Part of a small language model's weights: no biases in attention or MLP, 2770 steps.
Each number is 128 + 24 x the weight over the matrix's rms, rounded and kept within 0 to 255. Layers, rows and columns count from 0. Numbers have three digits each.

# o: layer 3 attention output (transposed), 256x384, rms 0.107, rows 196-242, columns 128-191
# v: layer 3 attention value, 256x384, rms 0.0568, rows 197-242, columns 128-191
o196:117133138112115119130128103113139126139092140128137127125113085129105145125107147097131132140136120153145139130133130140114132134117119141160136114162128119166126122104137137148130169165105136
v197:103116145138136115121137094102134115107127111120158128136129112125107108111096130120147135089144128171114102139114155135140095092146139125116094116122111104164122121120130120110125117135150127
o197:142111134112168145138138100125162127124173181109156154143143126099135118079112117086103136127127134151122109118144121115142143110134136135126138133134133100134118114124148107133163117148133111
v198:145125136108107158145129139149155139113118110098122113136129138121134135105145116120132154115111112123117102112078139111137123141109116110093153143140136110133119119154143122138128134098141131
o198:127127116129079120104185138154120120103112129112171109114102157131124141117158111136154114123103113111106134143134147117134110128123116129112140124114129094116108101146135138131109111159096139
v199:114135120133139116144153130108089137142114127112127113129145129097167138155122161144121154116139166114149157161132137156121111107129137149129137139133173145142086092137171115100116128133106150
o199:093141145146144158090116142146113126119137127127111108130138133136149140100139155118112092120142117121156145123111123102133124148138127118115118152159100112124119129117098117110106127105121144
v200:107152113129145144164109142152093082167121118113159154146085118106143143128132135137100176133138150129131121135187114137136148124118130127123092101134125150153122100134097115139131115114106122
o200:112133147098131135141147119132094129132143124122115115144160103125157148138139173142117131117110122149113107160105122116110117084111133131128135122129115113127131138103130125129108110124127131
v201:149113151113116118107126076114136143112127110147099142129101122105139101139161126131122149135100146148141127111135158122085134098114170155132116122116121151138121117133127106115122117159114139
o201:146119139118119125145143139089135176153149124148141113133097145141096118142125135135097139120133121133122119114129108135152104139100116114131136117096139136126119061141138120132135156126155116
v202:125122138125115137117099127130150108146114082116149135123120132138131116102101094138152103137150154141112145128133146134170119154103112105151142177133107127104112137108117145118099127145114135
o202:152127123135137127104152116119151103140129112113121125121140116140120109104123090131124086152141142116134138126111154139120112120153103135115131131126133096096138128125127143115129137117152150
v203:152148114119156150143124132134142105096129148125150125123124136103131124107126146095118122113134139168102117100149102151101124103152138114115099118143153148123137135134151136132132164107135185
o203:151151140161127108152119115120119132111135131122165117114149133109134135132131098132101132156119127134102107159161152183129108130115109112121094125122103138098131105148154131161127126137167141
v204:098115090141147147155128118096119147150126181138142117153145121118148161157121136145144161110105139127088136158102105101161147109076171120128120126139098145142146112148134100137122130141120130
o204:106111117149139148112085153142136140119122121125148142153144090122129150140136131094122133147146150099141099153103105107136118102144113143147132129136100146173124106127119128168147108135131087
v205:125130097107173152155131106107115123122114090133092081129130115150131138123115142098151112119102114160141113120120135144157123165142160081153157116091139163107134133160141145167129123144092154
o205:148129127143091116115144140100098098087114114145140118104105155104169113114114108094130115102123146129112097125105159116165148146118088141172111135115146138123104178119129147115120155108163132
v206:144148127180104120126118131115133157112100152127138141139133112125116133150130114101112102128106129120141127127145111105140137133114134118115141125116153145107129146154107144125122119128100110
o206:175124113151131108100143106167111133130128115121140107116108145133126132122110154116128127150156073141118105135108113172113096099115097119110118160113145140155132129115136176117137127112120150
v207:117140110139147127149153108132113131152128140082117100101106123164134116133126103107134119111094123145092156131097130140107129129153101127134123121119140089126123127116113102134134124130109133
o207:139104142099136100123100116096119153128140156136122125141112112127124115115131109097129137144112160116112125119115124121129130136099123124103142176196139122132123143120153126144161132117104129
v208:155107112137165149129110122144137138124126142089128132153115128157130144128149135114105146100131088106084135136179117101147133120136117124131149129096145107112151172126092150143156094149142087
o208:142097105106116116129145138133160130097120126118139100090120134096154138139116126147140110103106123115149137132138116128134137169134142141134149112132147132139116135146118152105117113129124110
v209:112130143119138140126125144155121083143108127097085131128117104096097156120104141135129141147128125131129123134124120100108134118138137129127139126121168067153126121095148125129128168118174076
o209:140126120131125146146120134114124128119103120107140115142131123113168129138115136128109116139124116091147145121184121117110125129105149104121126143122127108096100130124117139136110101127149142
v210:109127107141118125146120124140163152150142121104134132123129124125144148156093125133162135133138120114113107117153106102128132114132168120136148119117087156157149147139167101114142130120148124
o210:132132133136128125113100138101112117155115130122128147155156118164111114122103115156141152147108117124112129126088113145129113141139098118113122112157091151138141111176105121102128134156143168
v211:100101105136125109112097114142132147124144106152105154121106160100132121094124116131131124095144116143142141124140119154148096108150111182126112159134173107116139092155092134128104129177140135
o211:153136145106136140141155125133143103115093086118112108109121138115113107141108172155156136125140115118119129136130112111160119119121125158148108129131126133130117140147099109178126093114140146
v212:117111116113148138097146101170140121150089122146119099168148101124166111129133118153148130140164116108140149109124121151077142109137153174091121099123124127111113147155141124105133149128124138
o212:131118145126142113103144127138132106115114096137120119135145101117130132103137141139126137120121120156139154144118149113132110170149149169147090128134117115146108092140120142135174117121165133
v213:094152124143166111145118074137113129180111147110134120130142151101146083113153156147117139142151123111117066133133124105137114161135103124120146138120102125112127124153098121110118180141117133
o213:166139162127150119124109090129131104145109141149117162131166115134106134119139131119116090140127130055107141125103150134113138119125121172140130116116133132134164125106139109137139135147113121
v214:120123135129124104143115107111145167165142123136109158126132118120109128114100145121147131131126128152138115162117116132121114142135112147111125122146094133090147170095152150124153126112139096
o214:125149130132127141110117132117146132149122152122105126143142122116135153128134144156153127134110167130096168109130161130128130137139127153125115103110101142115167161101091117126134138147114134
v215:154094124142158121085094108132133135143123145103136116100100122134113136130110115104171127112122096158140104161148119116115145141123134116138145093130104139131171099128156131111167153146119122
o215:096106146155160133114120125119132161110169105112121132144148115111115132129102111119108124111142115124086126119119131107123149114100155151139129119174129138118144145142122102136151150121094137
v216:101093108155150138128108123154118105132143131150138096111150134130095115126147118144115143099133113153142132110139149156093170140130122117117152141124126101109166126128154115125121122146132103
o216:107097104091146132133104161109131125115132149146123130108161149102148115122130088126128127098135128129087140112123173130140100110107128143122103147164124133090129101118129139135139117112164085
v217:141147127124119164146106141161123162097119117132096119123103111128161118106109125148097119150123110140150135148145110160126134127146115141144186138105141142126114128098123119107132130178117125
o217:125147130138162141129118123131121140120113128136124113094111124088139123128125095123158130099095118112101122104144132118142126092121116139143120126130149107126111116146110159122108108104129143
v218:152114112149155083135105147081133116106137129116142132141100110149143126116113102150103121118103136122114097145131165113134109173143147098154136134144115123104107127160167109124142138137101102
o218:156147097144133103150133117151125131106124122133139176164140143148148110122144107133107126130110118158159142118126134146116105105127126136141127126126148083135131145148125150133106103143140137
v219:117171117138101156143127131129140113143127160135129101159134115106111115129118126084137112140123131091144118163142136157133142149158103131148129120130124111142106138137152135117116121142138109
o219:128135128135132150102106123109104130139092133125116171117131112127128106139140149139128153118125128139110127114110116123158168105112123115131150143127125130124130133094119138139105107105128125
v220:128104141100156154114124104102109108084119141153122153112120133129109127115115108116137129116116117132130152120153155122119104136143141121093144118133153151111133109131114119087154102106146124
o220:144170119105142167145114130098141133128111123107120161093128124118112141084126126114122180123088138130102104142136136152152103145108123108080104126142145138140091111140139137117123149152136133
v221:127125126135161102147115087135101098150110105141134123152069092101119141188111143157127107129163129134097126101122138141113110156115109131133124111127134135124106149096136137132138106085138137
o221:157118149128172140110131116127118144142114143126088130087138137143143159096138157137142130107103100123107151136149147149131103120129159142097123086125096133106158118127125145162118127121100133
v222:146122135112094115097133134123140149131147155117119142111123137151117154129111147127151107129145084157144128113115133143125148121165134089103096136126156143137136163112107155119155133131110147
o222:121144125106144126082136123117138132139168107135160115110103109109134143152163138121119132117114091137156167132102108090154107122100139155143166159148150126121114165123133140096142143137172113
v223:139152143158113112120098118123156138121104156162129108119112142131126133116108129149122129141140121111085117151126123106104149088122106093080140115133104118137155118137105120143098170131138133
o223:140124144104106123135130109139119121139119122127132114131121123096163141077142151125123103133120136134088163132108131144121121121152115122133151132086136129153112154120116129124099140124114108
v224:138122091152126128118116151113129115108165144104130133119175093113136141129118146156167120121136099116101131111131125110128117116116139092118123130124159108092107128131102127131108181146143146
o224:127143116137133155119130121144088131114139105110150135136114110138135132106132125123139109129112151143114139143147136136130129136115124132155142106138116132108134102159132117174106126118130123
v225:125122103130116113152176111111169166155136133099104136148134120139127145126136103164113136129143131128124125109161154099141116113135114143138129107123122115134128147125123123127150161103131105
o225:143090082141114155144166135106117114115155131126099151145091134146165116107150146105154111127119134147133183134141098124120142127131105151103149114133105137111159118084136111142150123117096140
v226:153153130129105128130131134157093076108150109096155109151141129132117102108118128121118121145108127113137144131142150153133085135124144135100163139147101131113106108134104117146162128123118114
o226:108131136125113142120093135146106110127122119146124135141118127119143115122114120101118107119112135112120141141149113147125123125129149148111148103122112149138103130160132154156128158123111129
v227:083104126141128129130143130124115100144135138121145087125095106163109126132095118126145119121129132121114121137140123130119130151102134111182144139088129163120106154141135114115137140124136139
o227:097120142135119153146151112111120143142118145137101112062139129128114133109125145101121161159112131149104147129147142172148133147146143148144124125123118136112115128128140126152157160125140132
v228:146154150127116105097144122094133122117108129144128094144120125124135106116127114084167121147129166147118110129150100087100086118122094117145116128138126114112138144171100124108111094109120108
o228:168149130138124133146139115121166104141144148107068130090093143162121113167143134134113162138143147125103132139113154158154089138107131121115129093137125111158146126114129121120158130091140136
v229:123090101105110134137079100090133109136139157095142105141147164090171117123119124100096130129113146124108133104120136095109141145102124142106122091106130138130142112123141096132162087133134156
o229:124148130129130147102093127115166124150123126115129135143137128170143133155104136147140142140101139196114108099134126140132119139134156118145108149123098173147141117137124131115089122157158152
v230:088103145111121119155125103138121113146142111160148147108144130139118109143165105141165149122133166093151074131152150138129133095163135161136153127124135118101147136119133145137107106141136129
o230:128101139111106120148112120130108148138164131097120145125107129149133158131146132117126162117149143144135149152175118146124139124142114122157128136144134135094108137141162104126131126153141101
v231:125130102131131172146127129157146129121118150127107135102141098168113147121119111120121149118144110132123112148091162127113117135115138136125130102100130138108149145120109095118128133106125140
o231:119093112150108113125141097121143121135130115106150113130136127148140117170121097090174113118139104143128098158104151159105144134131094141136123127106090136147154103139105117113110133151114153
v232:107117116105139108114110136136104151084141110119152141089157138148115104148123133136100119116139164122172117124135137167139143123143127129095141138128115147154125126141136164150119134123112117
o232:118127123165113104104146107140148130138112110115135128092129126133144128143132138133125149124116144085126119125147099130131129136095128104123133178117172097123151126134103160100092117120123121
v233:116097120133129141135165137141129151130120124122123134154152128135134078118128116109119112111123115119159132147140165128131091140118099143150085145163095133134135160106163107138144149087146106
o233:135127129146110113150149144167152137129143135102135127147127155132106134136125142103181143101134120088147153132124136123105138145111117122134130085121132120143113126149143121106112165096142126
v234:143085128125157113102118097148095146122109103170138146128158145127146132140114158183139143149145130105128143176102101151115126104124104121160133150135134138091120118116114173127161114153114155
o234:100170146129169130100114140148129135148124122126119128165133098110125112121139161126151130083140148136163091123129119095146131124143146139148120116115133107120097139127111095127113097117119138
v235:120137119118113114129137124099125176150142123183091166160130132113131125088111100122134125114155126113116130102126121147123120116141146143111124146169157149119159128117137108119152145145129141
o235:158139077137147122104115083142090137145112145124159080105083159131155136133162107093147173134160119140112160138132127142093131148114091156089144088109120122129119099160074132133101110124123134
v236:113153095105143150133125136115132161139090096149102146124155172119127106146130142145102131112085118161146106122145175177113115114087128112162102173116124142132156168130165133125128158131099132
o236:136120120119113130121133141134132113153137096144104114128135135134117152109139134131144141158097137110152129118135158101132142127111129122170148114147113134122148146118124154143117141114163148
v237:115123136137147151123132149134178144139100147103121127115129124174145140110110117098114152141106131128165145127140154128104128139131108135135127131122105112118101109128096107134152109170146110
o237:072159123134126106109120111153150134131124143139115126113119109131158114131097111106100125144123128109101114095115119118121091133143124094153148165139138116131120085128103123152164127099152141
v238:146123118127134131159146155148122119107153102105127145151123136102106164128156131147104127114147094153145136110113104113135113105128122130130136143119159117135118115106166152098133114122092131
o238:143177129144140147158135151127123128094136107119119118142131116089116150142136143146157112133092112136163106104156144125123104122149128108122147127102113111114144127099131143153129122105136136
v239:116154115110133134113117141138147104118157106134133115120108128142126148098140174165148119169124113115067141143112163104071151139104116155141128101143153137133175096133129109135174113157128139
o239:151123101141126170174120120154148142101133108136140092164145159141132127130099151144130153115138112151137145121115139086190154110137118123118120123124158144097118103097136124142121112141149080
v240:146150098118112161152135129138124107116139105115134138134118124118157122157101107148113150132122125145104093111120130146125127096122111103122125108162137097155088122118118130093142136117134120
o240:128112082107137125112133128150125116095125143143145114127121128143100141154126157135120126122123104149152134115137128122115124114133143116149110140138142130126157122134147153123109169121165116
v241:160161099098088115095117125154128156092128172119124159101129114134106127083123118131166126122097128136145121113147135112098103140135136148139144115108115142122116149090099110150142122107145143
o241:157116127137135094127136125117132114118137115150108133143148112129149132112127144128110135117154126110111161133143124134156083108140138157133110138093142141105157123125132139116118148122123080
v242:141134129098165110182120176134143140124139142126149123114154163095137087137125157123135133100116120117118107089107137136134129125128101131144093105123155108131139098138131132108143091123067143
o242:114105097109129146110130131105146143135135119135138135088111116150115094150092091106127123134121130139104102148155133119141146139143140136135125108130148135110157113082122122147143134119162101